Weights of a small transformer language model.
Size: 13 layers, width 256, 2 heads of 128, MLP 704 SwiGLU, vocabulary 2048, 11.5M parameters.
Architecture: RMSNorm before each block, rotary positions, no biases in attention or MLP, untied embeddings.
Each number is 128 + 32 x the weight over its row's rms, rounded and kept within 0 to 255. Layers, rows and columns count from 0. Numbers have three digits each. The size before them is the row's rms in percent of the matrix's.

# down: layer 3 MLP down (transposed), 704x256, rms 0.0636, rows 428-462, columns 128-255
# gate: layer 3 MLP gate, 704x256, rms 0.113, rows 429-463, columns 128-255
# up: layer 3 MLP up, 704x256, rms 0.114, rows 429-463, columns 128-255
down428 092:160120154138145078091176153120111138142134064201066132147129137102147117098186136137117084137140086150124151111171138138095106135128180072185075183123149059163099115186158172134109183119128207086086125171132154125112144148110197175081111112126202142091110140131124048088160138150177094139135041152118132120121191117123109091135120140105153113147153097084128149113096148169149173124078
gate429 102:166177104130138162075158183127075183122063146121135152129137102156097136114146062141126136155148117143139168089097151131146127093115129165099134136146139198141177194115120157117114109133106200043155180135149151163117149146145128157127088141117201107129072100158133131160152134150134098189149069087122126164130105133126117140184154132195138041127162089125140122119140069095102092073182
up429 099:123186099140108093112182155107096208159106154076125135140162123127120142150132059105143135134177060160128125124075117135181139122086116131134181148126069157139139141090159122139117148110185200060106177140159121129108147113130071090173111153120205112152140141099083099118148137155151059175193124084143116186146099093166125134169119102117121057104127085128096120093144103077079118128084
down429 104:106105181121113136160112118088118121177185107116117137101173211125129127172045122110166149141176085157137066105115103108125145114185110119113089156074107163104104111036111146154175062130113061164113154113150095098119166173036154152169176156144111216167146122101102121130141128079138121113160139116142066154147135114132109141112087094096100074159150143155147136170092149116139104167113
gate430 082:090188111100223148099152036132135156099149089203092069106102130078167094126115115090193141084147117118126165113171128160182142162105073174098172158128113079144114083114149155107175191135115091177095108101152100079068122147137183194131083122160121153060168138139108214161138143114128121138129164094145104152131115140094166068184126072163110130104146085125114103137062122132105098142112
up430 085:146069131133063134100154122135099128129088167137129163151108154159114134102093108106090151114053153139152130103115163114041103118159155129097053104106125184097112139149121108163034097125110150065145162189051160189169071144147114068078139083126125154130118124116207048086083141147124136123109126136145125129187145141094108185184132124109108138186119151102084137122141138123168149110147
down430 087:139142147133126115166100111141127111158091159158091163155131083125090136144174148104087084108105166157092138134113140103146083142124144040125107059090156166049142134105116175160138129106116146107117101132181150114117122097098143109124088115138115109106121085200112084079093136149184112105067152132156103113128116109202115166110142116119115166155118109166137201138092175170125146133108
gate431 093:158089165195187082135165108104178114138058199101147023143123136140053121086102148158147141107123100197084085117116127157099099164157113152147110129111090130158147183121121165115123124196152114148132137124119125101150149104109097143113113123134081124162123148121138184125106101096187156193112061162180040093139161117203131169073108135111157070105123062084174092130102126124114150140125
up431 092:149159157156118081161134100106115088150077126114104067129140098063119130093106141129140152143132127136108091141138103123114162149182180127107105164164110065094183193157152136102148103196061118156118107161113109138171135078164098184178054132143074108151101092116111122149075120104107126110142113120198110103097144102153129152153126114120148171129117125108114152135147125136095045150145
down431 097:143131087138137162114115127071153117055047098143149148183203104102131100115127062137101161100125135120081084122159110103100115116119152112126102110125136093144100114124134111073155119143103151185134146177106055074168107146126092165092129105142159138177127099182164113095155109145077117086165091182101133095138156136157080187167125106141179135100116139105137134123183165084131112150166
gate432 109:151127131108085071100142092163141127114135126208117123123152166155117174104075168080146159197127117147168113161164110137148158185145071122171134120119087189130097066113144110089096140126099072144090142129102106052160179091158167083118165164095164132094097084092134121109101108116136093177109139127140106196116149093106098096123131159168109131153123143145135176093162189143125158143109
up432 112:106149047179145133089168139160118045130128081126176156137118141112129155116119118143126127120082093129076158177101155117135070080113191118167090123150134161110060167063079134107108145116099120144135059125151169118133108113119142102074061150097171153136103093146114150186132103124134097115110101176141094163154112102122126148152161157137158048053160103179171092162071128110106132138113
down432 107:117118092133170105137102097118156142103101167081152130113108154157121147094167130218139147116176114112127091129142062064106118132147127190153132109185195091136110100175116161081062018121160112076124153138101131101145137179162094146131184080167149122157143222120111058130126126128125169113160108106156178136127148085084130128173097130118191160096138136110115147098110139188117133157144
gate433 104:075171116102142089125080160107170137145092142159084165151119094189099163079119067119097200138136136145123135184081119104154154119123094107129126080138160159148157097076099075098138170166067112072142077093040195205174106081145156118077153131159067117115143146113078122157109107087118060203116128054106123126126110098118097128128124147114156131083173050139117063117112104144142154130170
up433 104:162091148134124079146145112165099103151109102129112081130085174087154168100107116119153145118150116161169144137090144148091158132098157140107174123131124085071146112175135099179099161202126147161139134144132125105152131092133166169149164107095075124140094075156155147146143145097167142118113122140094137024079182109083151105102149148126143169082048152114112188132088177157143208078088
down433 103:097118143126143090138095122120088141096144146130115091111112140137128122088166174160167090131141123168167147162155168144101131163121149164115137115126153079156110158181095134096105113142157122112139093140153082110160128110145090125190163126119184112091095107161129166113210156093172116092150118130150143176117185153096169146109120122109034126191096147097149140076100147170130119151097
gate434 103:110138098118073076151100174122124124144090188119077095169094156102152153156123147113120196110161072138071136081110148129130150155184092105138125141093169138059149155106146138157100163076191143121131148136075098110141166136104134081147175187101124062131093128089185142124115129106156148178104125180075129051131096079129124096142178100158123127085081106156068153099084176093072108156097
up434 098:184119104090096140151145076160090147131079192124117163125102101055122133114137089129115149116174137096159157090131159112190125136186099123119117125056112107130128132137173187130127127135066110151123113173119117143140111096098122087157172187102122104127140103139187151216143160162132153149196144108050175112127160033111173115137127167163076133102132101106080192149177154117125115127138
down434 103:193129147118112145189120098124113154106155187145126137134141104144145153105109166115072120163114154146124034108119159118085128101175129066114133101082130081115107145058104115134155133122083158147141146131082079121134112142126135081128149204154063113167112145131149144125094128111123189166137087179145127132196105148125163124074118112149197112033106104192086114123138114217118107162072
gate435 096:112145171118091149129116131134129112180131150126227094135098143081208121119127084131109138105093111180178092130154176111081078142103170159099146173147160167076148121154121125117132179148186161106138106116076166139143108137153102161144186168133160194156124171163109084077078122084122054155132211083164122175145063154149151039119167097072135105073104138128181175086097139136097127139084
up435 099:134140168136152150105153117084178183147160140158157223095158129157192103115154120105114117165157128152140123148153151127131194137140164120121128142100163142078159136166096106181168162149173183090181161115144106141150056137107100114111141132094154145166166146170084041110152118132168156080057108094169115211141107137103175136092103125119139133125102116116162111104197098118044146098166
down435 098:101116057154129088168102126122123131193170164156138105096152172181128152168136082108102166172116114134116102132167124114134144120134110117156135143103098159096131120123153134176109145106048137129122091128139102104178189120119146091160128110120135153123087114133113157147100155211110143057083158083120091122090105163093044162117131088120121152132060090114097148137150163123100090118156
gate436 093:124190117101096169113143117091144140145115107107183063118182117154115161143120126111133179175110087114120145062180137123130077077133154149138076134157145123092117184166171106151145160156151106164136184197173152124037114105125158146151120152091124147108124131129130170145139106117159098135112139116133132057165075149108092155165146123192116100126099092135160098107144179122107154101132
up436 098:176154083183117099076121157166108117175132087126141115146144105179139167156139112113109131146108137092107166153136108131170131151130132190101040125133106119131152185139169091151118077096171092156185144129136144083087135131139139156122123119128093136083129095139109154177149173142167154120093132175111037097155128103088106108132159178095159108129092081108122097106134159134064122110115
down436 099:174198074125137178172093096093142157171081151086180124104116199132117134181126120153095101181188062134102134055123106202174111159129118126094128112152097137147139136141131175156156157117092106117133155182137129141064140087102138140129137109093092153110070144185084135170162163114180095140112107127126116127087114133103142200206131136125143174117136107144132121171099125150094103140124
gate437 096:101079175138173109169091072157121113115150106109057162087106105111145134106075142104084103104194142133100099160160134125161122127113106157171146099155128141120125146088055137123120036167095158135156105153176135160162099121120114139158154209125133093087107150109075120153064156128137085076146140098160140109075108165137105097107130171147116200076116098173198123162106121134108162095194
up437 093:118113127134119145115132143078136131123111158102139069145132145105077139117152125100179134135145065119129129115093066129156117194129167077134098087115133062092135143136148185080150146149110141134096105095070145112114128083089138146143132120120146163121107162169086111176135187146146140108120174196183111103105136123145092113115081197154139124197160124154131129142114117122113165160107
down437 094:075067096160134141165163102137136145048133138137078098059116177097140103141098148129146128069104158179181106147054123097124138113115079156132146106097137172118094125136103092069163108181128078133157165166167044127126126099073171065104119124086147091126158126157172166152145111149114105149090105148076146173095138150154110173163113130084140160107107153176161102183115170118077108138108
gate438 101:089113152141189168142105111114104075149164159188131106179103128100116126065098173152115057141085164102123130030073153152133105112114148151114127122112089088129060135180148183144135185137161123098169108107175160159112082155135200125115136208081178131097149121090160063150095164188149116061086067159086147170171126112147177118122076141152073131119130130167087126083130072104188131116105
up438 102:100102132133164126101153097138073125081104106097071197148154191130126116130142117135119132166077121124161145111129162138129154128112151113089154098177117204131154155154168122155077115113081134091114129135177105166108152127123071110155140168104146100137111152188162136134172115127151105111106102166229116164103131055118112124100098198160135077117109137157184143136137160160151161109112
down438 098:082142119127128173107128170144083132154124196097114127107187162159153112090116159204176115104182134103064106103064130136133088114090132109196110159110177154161138148126141132173127119110141203181116098103131163109144125091104153138081094131082145160109123117130169089159133135159161123135146112158055155064124105111101140143112066134146110114130114099098115113089129163212195097127140
gate439 104:114117126185113161154174195179111159121157123165114135137156181136118136096146115176149116076088103150079119057087080099085147141140082162119161123215129118123097151144156119106155137120128114167134172149102100047108098128100090062128099133125125138166128150116175135149083181099118143094107084178109090108132136096165050166067139116064104116165185155211127146086109131135165137136106
up439 100:167106122103158144151073153074127138117095180125138144087208094129137096135101121152072137117140110148150131176128176074116058157146159121129093160112176139140138117071133150145152165137161127133103057027137173111159114173147141111090094106126121131135136152208159096098114121177139179163121099133093145116110067175129078140141138147129118187145075227157122159069147140106137124167168
down439 098:114091115101128167076122151118161095156038083099131118165156124161136131123107106160086197128113142136165154153132143186077110080116131071099102159154108145154136086080142123137122129139178159124199108055122124155099143169086148132077107095151074095130120095131132160112132160133131119124157172163149091090086104110046179145146106104182111120165125108126161128147122150085130116111178
gate440 111:170086160096098153117105081196157136097101152078065095111123123129118097144159184129110131174113099116137140087122127175149117094160115102069126136106138109106118151108165165160130193175144160110076161181130097095127102058097077102119130095141132178165060113103102122181140133105100101108061102145100106156175128114062149135163116129080099140091107174137113158189154125112158096135125
up440 110:142144094097088140141123121131143108170096101134135152151116118124113168181095191165123198148104105128159157126112124183113098099125079102165098126139143170105111119115157107109129146077152157112081125130096107139129107105185129213124106122139171172046110094094120088129108148120123107086137109186154136205125094128129166155168165142141154125133047171174090078208157133066129096098151
down440 109:113116091128166169148163156194097143164144122106134087152112102146165127193067077120134167116167080145094127155140201087091122123134090108156148132148128123151120132146118169121182092084091133184116108094115113144171079078176130144134122171124119138134110140181159086151205104153175114206160142056169119160120097097130109142050172111178239116117137140132146154076122125114135173131136
gate441 107:152128125092124125096162171130175187090170098135144111174090146100096114147125182108150158143137127104183171117087130138177086119111142122127129168083141153094111138094112130165125172148139139141044125103128115110117123142112100146138191175099206153143136128102076140107162132145077116209113135132118069114191135165087155120132152116141118078125124117106136044173103099111042150106114
up441 111:165092160164154115102127205109132141167154123074155124143193142170045098113101170151113147109194097174071104144137151158152139109154106143107140108076123136068180176120114180194120080117082138128161127112112161144135138140101145193116123130170105088106154071143149124124166141133124138120135118121162130160137152110116164110104119143069171103119097146195189146149144130169112178147116
down441 104:118134131175098131072136189112103162179117114120114139126167172155142084128124176114112192147133124109133143143141135160178154084123113164080104108143188149090135163117072131155128169116110118158130207156121127193170145129106169137125174100105138071135151102148079063160109175169137107106141136106117078164104105143125180100105201106122165130100171138171179155116106131134111114138141
gate442 091:103107090111123171158095144158109111197133056135108158145168138080112109096105116179158165202078160118098153171102132147103112122068128128072105097093134142111113119130134069166113136116159107176140100176185117144137103159133089114080071100053128185109132079144103165187087159103124123077116164177049151079167123134103083152119123079116132111077123110144145129167165133123151129087168
up442 092:094096126145145160142133102193182103127139136119102216123109145127076104076080150114136164152163100097171212120131098138085080151070108089066122106139130158112110141131112088141138086191150134131144160094121068193177099166087187181096126121050184121107115130143114110148144170107141102106160135142141132090129153102103090126162135153128067144114166137148140113156164100097077102165134
down442 091:131144114157124113145121122098063139106138114150147097118145152160161155150110115126078094085167089077094137117132195080146087153126155124189137060174095157124096147136161104119139093082163184113144059143143139155095166174126133148140170125110162096174099139135070176118172047123091085093144072069173126163162073053192117189132143162150173145125067138115115095084055133130112107153145
gate443 101:079157066155091117125155092173129111196101119136137128139100148152150127156162167171184032094097141088154128144096151093111134181155122138111102085185126045134117104106175149130095051157152131162139146087171096149141183128085112101135091084061116061186084127139125111183119090159157119153145145099150141100137110160177094108101119129129132127143144139152122125119120121135121105098183
up443 100:133139155129138079135143107119139126080122138061187081131155157095174107143139142089115159123183172091126110103094097117100149088130143109114130137140127147113155176095177078134064154142095144161131141134131173109118095187104142095120125072127165083128167119130130125171163161108091150100129088173141129124104152041140136143136052170137149176056089174078092174074127131136102122150100
down443 100:119103170117124114136153166133100139156170152119114116119063137160132147191118123103132160106124098131102156099177163145114137127152133053088141152111154087140124137166185091140154112123101102120079090160107099129130086126143143118161170116129100186122149122074186095153103161059087150088115149097138059132152157102111088162117097183117095149023090183144091206164125190146117107167090
gate444 089:112108147122110102107121131144119071171150150147125072110126103089023146171124141089109106115139136120121120142117114125135135099118048122183175109186156143095150117117131148100149153105093161141128199128167140146168129071157109160113099140097177177130148139157103152166131138144097100167066131120171110129177145115141212131108098146163106184115135137149116144135152101084117129071158
up444 094:134168114092098145181119113136082138125125104135090145173145180079166044124140098118135113147122086184144099167120110139075138162154191152058078186098082131077125137131122096149146159090200133085129060136104076143104095118098150110124129072106129115143117150081170134108137147135155192063126111204099173104079108142100117138105137150053088100158128172148131144092117127170131141105166
down444 095:198140176187095153102075119162152169075124203161104162140087119135096071152132159101179101133117113138114171141182122066107086166152154146096131169157101107094085080135123122098124173177125164121116150111104112133110206141122106096122126149142095139094122217119049149178111180142149132102082114151160144134154100158121172161095130104160009172130132182142162125083163110133079158134118
gate445 103:138056104154126061158105134097144156187151137085193129135117125131097170106163115100187152178139060186155112157150158100099099103142187152124096131088116093104153119140175136144082129095142109122117184135090149151078125125124170119152154123103142141103103069069143117150067143162137055172138145079147092134111142080129102132128101130130075166138089152154101156130118186094112152117120
up445 097:096133097165104126099212138079046139067085122152095141168124148094117109095151154138171133097107107122110101111084068137144155103214063158165129073155125151140152109108139141091138090150090120144127109111111156104142107086188126160087125167114073127145196174187140118114137080188191171133136082159115169098136164134102150108107127131114128085078132142106071124119109113115194096140125
down445 103:117144138179123129105123136108067196145142171123040099136138135060129144156231112146130077126104146102133179110152119151121130145154128124112105150127183153087153062109105157120101082158133169088154121092146158168094189087143115104160130131094118147121141138098090116086156101073120161134150180115105138142111175150160176140122168142143170141154127162124077153118051109127142049166130
gate446 097:154105146107091148109147175138183137110151138154150103142121103209169112147096133164136114116127096119138046158127137099131146179134099155133132159091170096092172174146139122165059170135107084123093079173181146082109102041155151088120096099101062087168171169145178184139135097167154098054174136073126110104151086170179126068137166177183129103154128111141146131075112144111137108164076
up446 094:186127129136182113137185087089145099106155124131121138137085136129145124066114076159141133114066170179189127223190126128092099127136148147169107142096140138114184143122124136130102121135166105180105147162140144084125093086119147124156149191057020108147221138077123144123121174144096170083095143040058122121111141116125089157127122126141135113159107106107170088086159190158133131179114
down446 103:160108124148137107174111030185097128104112104132160119122089101136149102116125125088145164149124195150145141135137133194110078132119102071073092120128132125163161071114146087187118128148136119126136172140122082143122127149112155105102095120112169113125125121155134091140135108098112103087085140126145127149110169132120120191063114104109255111180139195129081100135169076141072135089158
gate447 104:113156074164137154118134096176123131170156142120163073092113101162095134122128131143118080164081144100126165171121165168147088171095155119148111118099088121141131120116137194163093123094137162178112119161147146089099142096058160121067143106084139098124130176149129093138098157128208113090160150145103085099142159147080113174095124139178123152100097143110116123119142157099051135142157
up447 107:127137070154155099113158162138128079129164131156102169103151164104159141143144126101082076015128125136082097157112069112125122123124145116105169129123137087160135165113120110064074148170141097076130171154182129118145162103103134129122122143110069087149145089108199147146129145143147088127217098109060149133130118209118121160148132077130085185140165170063160125112093133141155043078164
down447 101:127108068134118150128153094179112142142126140053125135140116085140172151172137117147072085131066119093185099111142140162134100137139153084179128135090113092132147132115189175107093121140121101123072149105091103161120054106078135165129139135154102169119140167090162066150129119120114128144147066096125114160108111133128170146023141145161197146164126246142177164170156117091134152168048
gate448 098:145092153183085102087078120154106065146111129169137114133093125135193107159163105163072184093123132125175126099152147138099119162093086102130124108100119161127114096209099075119135090080199180116100091069137138107112145171077148145140083146143110132133148195070168096087098096118116103112128191090150053156135121130145139122211128095150090122159142074123166130136097111101125136151148
up448 093:097116143155117170142126069147082095149172122093156100135146123140110148121173123159066123083140152131163091131143121115122175122145094188095128129172093116114124078108122094112152057072121141086152139080116114134139119098098121137137151124055139131068143153072096169121105164103102105130105186096089094162134087122115123105106118113129147180137108110147150077172191138151159168140145
down448 093:103091111153108126118177120161095097100125167139165080188125110134128080098108173109140086148200150047128109100138102112149150181171157133160126100172137151133179124047123088105131167128084109128146137173123101078146115150103137141123120136148116177152103053169067121114049113140114034103075101154089139081135173198124169153078126212107163167095100131098098130154119142124123110092147
gate449 097:154100186189113062069183143138213130115090079151093069149111150131122176158114152136140204100162083128096098117138140094192121100094163145126116120139059098058132122138195175116089157116116129097144102105098144131094089064109173092076103125152098201143076112116076110164172134171109084134091087088140100151142123099098167181111208151122141115087079134145126100072143129172083109148142
up449 100:100122157108164102142097117101111118192101134105172077153139128130153114133147132111123175107143108122133058056175150163151137090143154159171097088057101101170106148100099157124087161136128103185092130155158162100099135081153114120164115103063114135088188110134130162183199086169100120109055121110181120166104122127136184132140140104084138087067115144088117087050141128097067136147097
down449 099:072117168143146117151198140146150134156079099131111014162115127160159139122116151088108135097118107120162141136140118117156138117118112106119084073163130145161151118142080144141082162161123126132115099117156175104091141113179146107138180143128110132094107167097146179073226076108136105103094172133145154147143075070146137177090181080154255084084099124101146104184165129072167106168070
gate450 103:130145149155124108143120173089121145135147116147167097105123076168159126111167106159123065143146149132117063157159107138195134114152100125075098068119113112096102132129118158108125123102106147123133145103149110135069092159110101133180203107095121088134188090154104079125136141083199093127168102113143184163175120128147184120138126118113101156137147158138146090109090125147142087092120
up450 101:149120105116107132106137157167139086179111114135110099085147118126131144175144139099120097131133164072120113108164135076132159153137121127123142183150101131234079163131132137117083083127114071132172082116105118121095118165094096045148123117105142134161123100149115055135103104105123148120124107103083179114076109037090170133116151166101182136176164151158138122126106093067149150145141
down450 103:144067106098141160159149045123110204107109143125157120172141049133146090131098150112146140133107123172133147156090171164140109073086081109127166126117153146147101084149066162122154130205169138111118148152156141154042123043139163140130091123160087107098132127119098118140083064112113144147169158125176083151123125102099070111178115156127182144126151136148149105151125134139129177119122
gate451 089:143133131085110072172175143067136138141156147198117129118091052125160125136122104140196139121131075137124112113158122147136100095080141108129138090127154082158120185142227100081112092094095108095125112093119135083115099097181103143145132134142122113137087119128176143060086139190122080159102144115143138157069110081176123126101123144091191130098095125132126113143118102121156118158164
up451 088:146174114097126159150134118087163107152111131138118094093117130155153121133114120159181154153085134144120113165108159129106108096060062143151164103088101095105165154169175105129144142123139069113150146055095092073128158138174112188124131181135108205138105172130180119121104127114142126109127146064146116134123125101172107119123192159091186109178145145092119122194197133077129108062149
down451 092:066107157142170150106152120149081117072178154147105186104143162087108147119128119132143164103171142112142169198128119118123128161087106076122126080092170089120115112131145087115134158157155105095147137103117103090137151129127149124019113122158117151116039152128175119106142105166150092119132131139102111072072122131105167130103157146121110132138101164120152098163155124169083112118118
gate452 094:185112158058169106131142176130135144148137202159166125122113075128123131107154099181139121106077153094111101134167120135157100178109128134111112105143124170136163101136080162121119075119089161112142147163182118130085136168179127089123136153124125157152149107101115129102203131121113154203160086134126067135101164149185141131124137100134056162135109123133142124119121158127146090148097
up452 104:138139132164153145123159103149184181094184113131140140157127129055121118079150125130127043104070108125168127155072102139158101138115134138137082155111098157135161106175119147086153135142085137125114200099191220140089154157141152107090138141120069167138144072083134178147095084135129116139219146124141106101153184128113076139168089080107141104152091079130087163088148122147120074126097
down452 105:112180080126092148114128074154152083100131107140159134112107168082089126188157091125117108114067105132140072154124184148116158107108161166098098096123081120178166141157169158179078090095134139119095095102101152102075085128116121179118217133104063118129139127092103106131047079197085149169171162148155145122138104108111129132117101113167142085151114088131181134164143134176098107113143
gate453 106:157138098153130139191126137211134157169146108082154106100139097134131119175033084121140114140064132130101155098104150134136121089171146128120138163106125120185140119119112114155145060161128178108072121107149136161105098119099116116089134092103116121088101119144134089124119145089125157141123085088178079146126100172129051150136158150154173124132106194113172126100171125115073174181132
up453 102:132177117103157134088138058133189165174090135191070159114109124154116123184124165156128168135117166067127111124134160129176125126161084104152103148185135107157138066148140117127129101107093057106123171106146151102174169176158101153140067206076129156139129141204165091087106155157110106147149102072075157169122119086156154133185109151106147116109116100138123140156089060113109093101085
down453 109:128107123119075169135124089165220115131150080115140068127170104168126116154143104117176151097067149119118134084151118156148119146178159097185077132129159149138110110109091126137092063089145165121107154124095127118138149095163153070144113103053092142150114138138085094128131111114146128107174115147092127118138143173150096163187087143126070101100151087108108082101179151098142134130131
gate454 093:127136108143169103085068166151134194175121101109185087143130142140116129113120165174115121089143109153091089119140136126079108172173183119106101120088118087141153141127128155170179062101169112152143096059182092116085103085149119159184135136126054152169102127102132127106162097133143186116105204102141117113129138158164122074109158141200161151131092137116136068066103122137100082116094
up454 096:107132074133190134155097122142113181140125104128158155111229169152130136148138167158109080126124194155126054101118159117121079178131157147088083126134147075186129074161135102169177114118121124164095179064151078132069106130077128125160155112156127140186071184116189092100127084099213169085110178137122108129152119178083140049130076092167142143113104101107172136055101086144076105102107
down454 096:181135074144153129100124109166131208128139122155104129103146152132102089110132184181099137140142101131181089172147114222069142149086146147153103127145134144180126116096146144146111166088171139198163142073131113115097136106053162214107166101145149152144108110131175135103111118143159188152114113138153158110108109106064135118127118127135149138125160085144110150043072126122126145084151
gate455 096:074061104150111155134137095135126116184101107128128128115113111124085078192148141141179140180133096113096114167114115130112119104169129166135102131086150102099108166116156148118145133105098131219170133139158118133141181141122168150149128127145112124094061121139120158108095068105134143152101141075146099103130151118145126110065181091162060181128091120112159178113178109091116141155132
up455 098:169162137080090094134118096172139128134103118107160127074085119121159174142147131130153082114086147109126121125132181101104137072099125122125107130129130171116079120165090078117093106113092137170140138157180119108176139181069115111114119200123181155178156172136164108154192173154101105109157113128165119130150108142153117153149160148105185124129121141063124089124168087197165155146150
down455 094:111158127154145160100169139103158121141108152177127137107097133156120102164136089142127119169113121070098159173108146162127176159152155114131134182088095092082117150152171149108176105110133081126102118129147111113079097172133123073139149125156139104125077115072110103151128165124133083100169047123071209176148136156112119116126124098081228150105094147115144146127121109096132211192107
gate456 094:107142081162132178144117160143107172127140155114173110138107128145080187135094099134123141133091136082129077161142090126129073113112133180160097174121108137081144116129172132152131145156171159149090205161179129185122072167057136130166126169148076141094149130061144100076160077170087085100160142134062149146126100092139159153173128145196174100171163102146100149162119090153083159157169
up456 094:128144155102141159145068105138087122125112191197118161155123150160129108118147160176102189138112128118136134190106160171164154109149110152112114111125121089107104152155123136125098181135133158168129119122122075083093167119146124113139156205205135069143130148077206119158108176134110119166142178119081080137145164100093112151181167164168063116140135096146116123169058089151129156126100
down456 094:084117112135153086140171126169114120133143142177039084086126139138184155140115129138136178119135147138090074091155092127165120135100120159173159140116092127115147134150142154068210095193099091102153145100135112168144125111091144144139215142117102115206176135156135121150165073151128063158103135138126131076123106167131179191098102131136177103143122131140089102108097109101133143123149
gate457 099:117123136179117119132096142160103106093144130139117130144108066143072204059160186112179077170149106142111181098144098084141152157097125185152068134156123098109167167131110183123083165140116125135109165196144130112157126122109148114073102146139136132111057167066110150215131087130074176129104124051156124164128164102141100140176144152093110148131097107104117098105102086102130127143127
up457 097:142113061082136139100164110113195149119104105118107138119162124136082126053165173097163122164158117120126074097101122124168124173064138054105123119132107091116062118170163129128073177157148083146117142155088209117062117163082154127143116106114085080140175100109061157159106182125123119058036118139138139164198171078106065096099145097100169120114111127120208072166147117189129113113099
down457 096:097111146049125121151160125099101192131097127125078148043111079120167167111119142123090091101116145143171128129120114113142096180099144062117110094149088106123064111154151103079136139115188138189086138175130121069081127129077134170176067134048122103099128100124125133150148142182147142080147103123146088152164173100135101163113139165136226164146132169161134115126162146101121072053090
gate458 100:073078139155089118057051131126127144128147109091162126172118113160143153139143162136163148128206137148098148135116061090103169134134096145128133103150169165160107080115139173104202178159119129141129139087136114171095115112186147089096138165141134091093103169132123122129135145092121149135145108168135145065170105169109124158161126177172167111095146096150155112159088106113104073126118
up458 093:097127133112200120204125097131081092096072087169105146121121117104121133167114202159104131138103147141222120075179181135103159141129109115137145170157100128156110145143126109132098116083144155146139087136065101059175162097137115167115165120095150117218139132113103126168112144136117082162087123104146120156184107090163153113136127095059105165085062161118098186100107156116140179080117
down458 103:134157142176121158187158090068156078116117123113083147104103131109158125153182127115136091137120084117139186089132180166161153163157162173165136132135162102117119103159150107143190062121139149103104091132142130191119104137111101176136107148093160123107129103123141210082201101170129059142101139046172097116108094158163120140127103112123139103100157176114139174109104106161131123089106
gate459 101:101207097160077148137125147129106095127142131108133123099125143204087186128132150122166135108098086151097123161158145152134100129095119104137130167150105147159076128093169079176091097145130125179128221142116132156112135126191110168143134134163174079149098101156166136166117167115090100146122199074101160138109103164130168091098135066125127097171125124137103144142208076162066127141163
up459 099:106083119082124166113099147132147130152127134140125034163178124079104140126142160109104095150137096136124132111034118180113136039127134150126140125119190058122089136157099106082197121141126149114076127150158105119183123133132157126154170108141086097133169134080117080106143177035138094149104135128128163131102141086164159089166128181158176130141148138133112104169128138107148123120082
down459 098:112103124090122104178116145173096137108112154162169128154089164111191183170134200143091164142091163103174116113095140152074148070167121114102153144122129113163134114096107116142186137114187129117148139108061104154132147143112131132123164111115155095103157165148119117165106192023145146202137100116152123162142115146098161144105120119105065130101095133140138111135161121070098119104108
gate460 079:161130102156145144161152120057112138177091181134122106097082134147111122134170131148164123162129152067091090170095109078082143139117108108115143121113099138083111168174055114121041100129059080152112166165096128101146146152092144079130144150115125094126125095110132166106114124109094194081076173170151103130179118038150133111161134089145177090107136162158166168126152164165175121054138
up460 078:093148123149116158136127132144154148115182146069117105115158155131107156130114143044065091138060091160127140145144188102148120113159181108141114182158100095177168153104151127197187169103204190139095122087169136160132092146148173173102142101110154170157113164137133103108148114155171099167179123047146168140131151140150101166113176157173103155129141127129135116118082097102083099195099
down460 085:180147191100145094122049142107102152106116126082118103096117139130140109112180145182143099122128212107106174131165111114130145080145140111150125113130157149171129156075163123135094097066162162151106157101189120107115128116165134095119137104112158132129149077159115138134151069187150172080207117128116136141161138132112169170182125078111064155100104136071128140160108072052123115143111
gate461 114:096147118137141100180129157118140134095129197133107106130136168127047141098111074189176154101151147097078052178104106094082134112151162155144130192106073092147080130164122156103109117153140079090108206160050181126138113118111148133139089173180077120148150131131086127138071175170080143165132150152170122149076106102153106123138116101157126119183190132150107163098172182151159134161143
up461 114:151116121128144107116081156134117165118181138083056108112070152102107141174135101133128116125085107062064180087168124110164123076178140083157124090169122155216131106132111115111137095160147155160103169155152135158077170160111085153125144150048172123116122082128112143093148118151149143128100128169117179136164114107076138182163138147151147131133141176188140136131133109091121164065164
down461 106:090076154096171131087132107103155157150168153044118110125092099159152127098180194122165137111111137145103169091140112140202133082180148139108090090119138166166119107169163093148080128120093193154157055147174127093102158203141108138134193108122162151172182114170164179135127098146137184149146110147107152062095164113069155151099152115117016110178115161164116120146109115125098095092117
gate462 095:189116185128099088160095090131134130130133125091051085119130138115104112128179194114103156128103180142102158127071104124165141093085113067142138216172057117107120195138122121132128160137117128149121134096184104152126098117102156137112129176114141103173126136142121090147128148142118154120063112099095114067158163122170151153140124107129143145092106152067196143152185119144190121136154
up462 094:107081181160165097153149112167160103135140143111104073104104150179115154114085098160119174121081109064133113120136076068114174130140165153129105182208099071181129137096152089118146105087081109139097105125101115142107121113160128136126122070146136140126170106150122098174122107109071178122112158113104109099150173158098139076116132100101109182103120167088151099146106139147142091158124
down462 093:120160117146068110130055152122131202124146131095110163132128085152174131154127159054135187126122088103125131130116035124114161071182138135084100085153122081157104108115112087144134159119138124120142087153142143135190048140174153093109097141129077143209143095134104129108170084121150203136165122046131143055119204159094113157131125161144088158090124130052167166134134095091192179145158
gate463 105:158153122122102204129204115097159188126158182154109070126158171167130091125159106140091173098105120142122127064126104153097167087185124173178108172188155109163146229083092134090114126069082111170098148110138133053168102142144109142152168131132115141167113144124113133054133145139157154178137127130162192104148170136174102069127100144099105119135103056117165122142124085089111087168106
up463 109:104130068158144178090102077148158122110117114115154101095130095178154123113051129102117125126109147133168107149095093088166167136135107136115125082159072152132082187121129117143144155182093139138139121161146145161086153061144052154137116116088100081115074069114151123118159106169154105067121115136141134106158135161121126077106160109152163135146098107085129132157117121123111094155190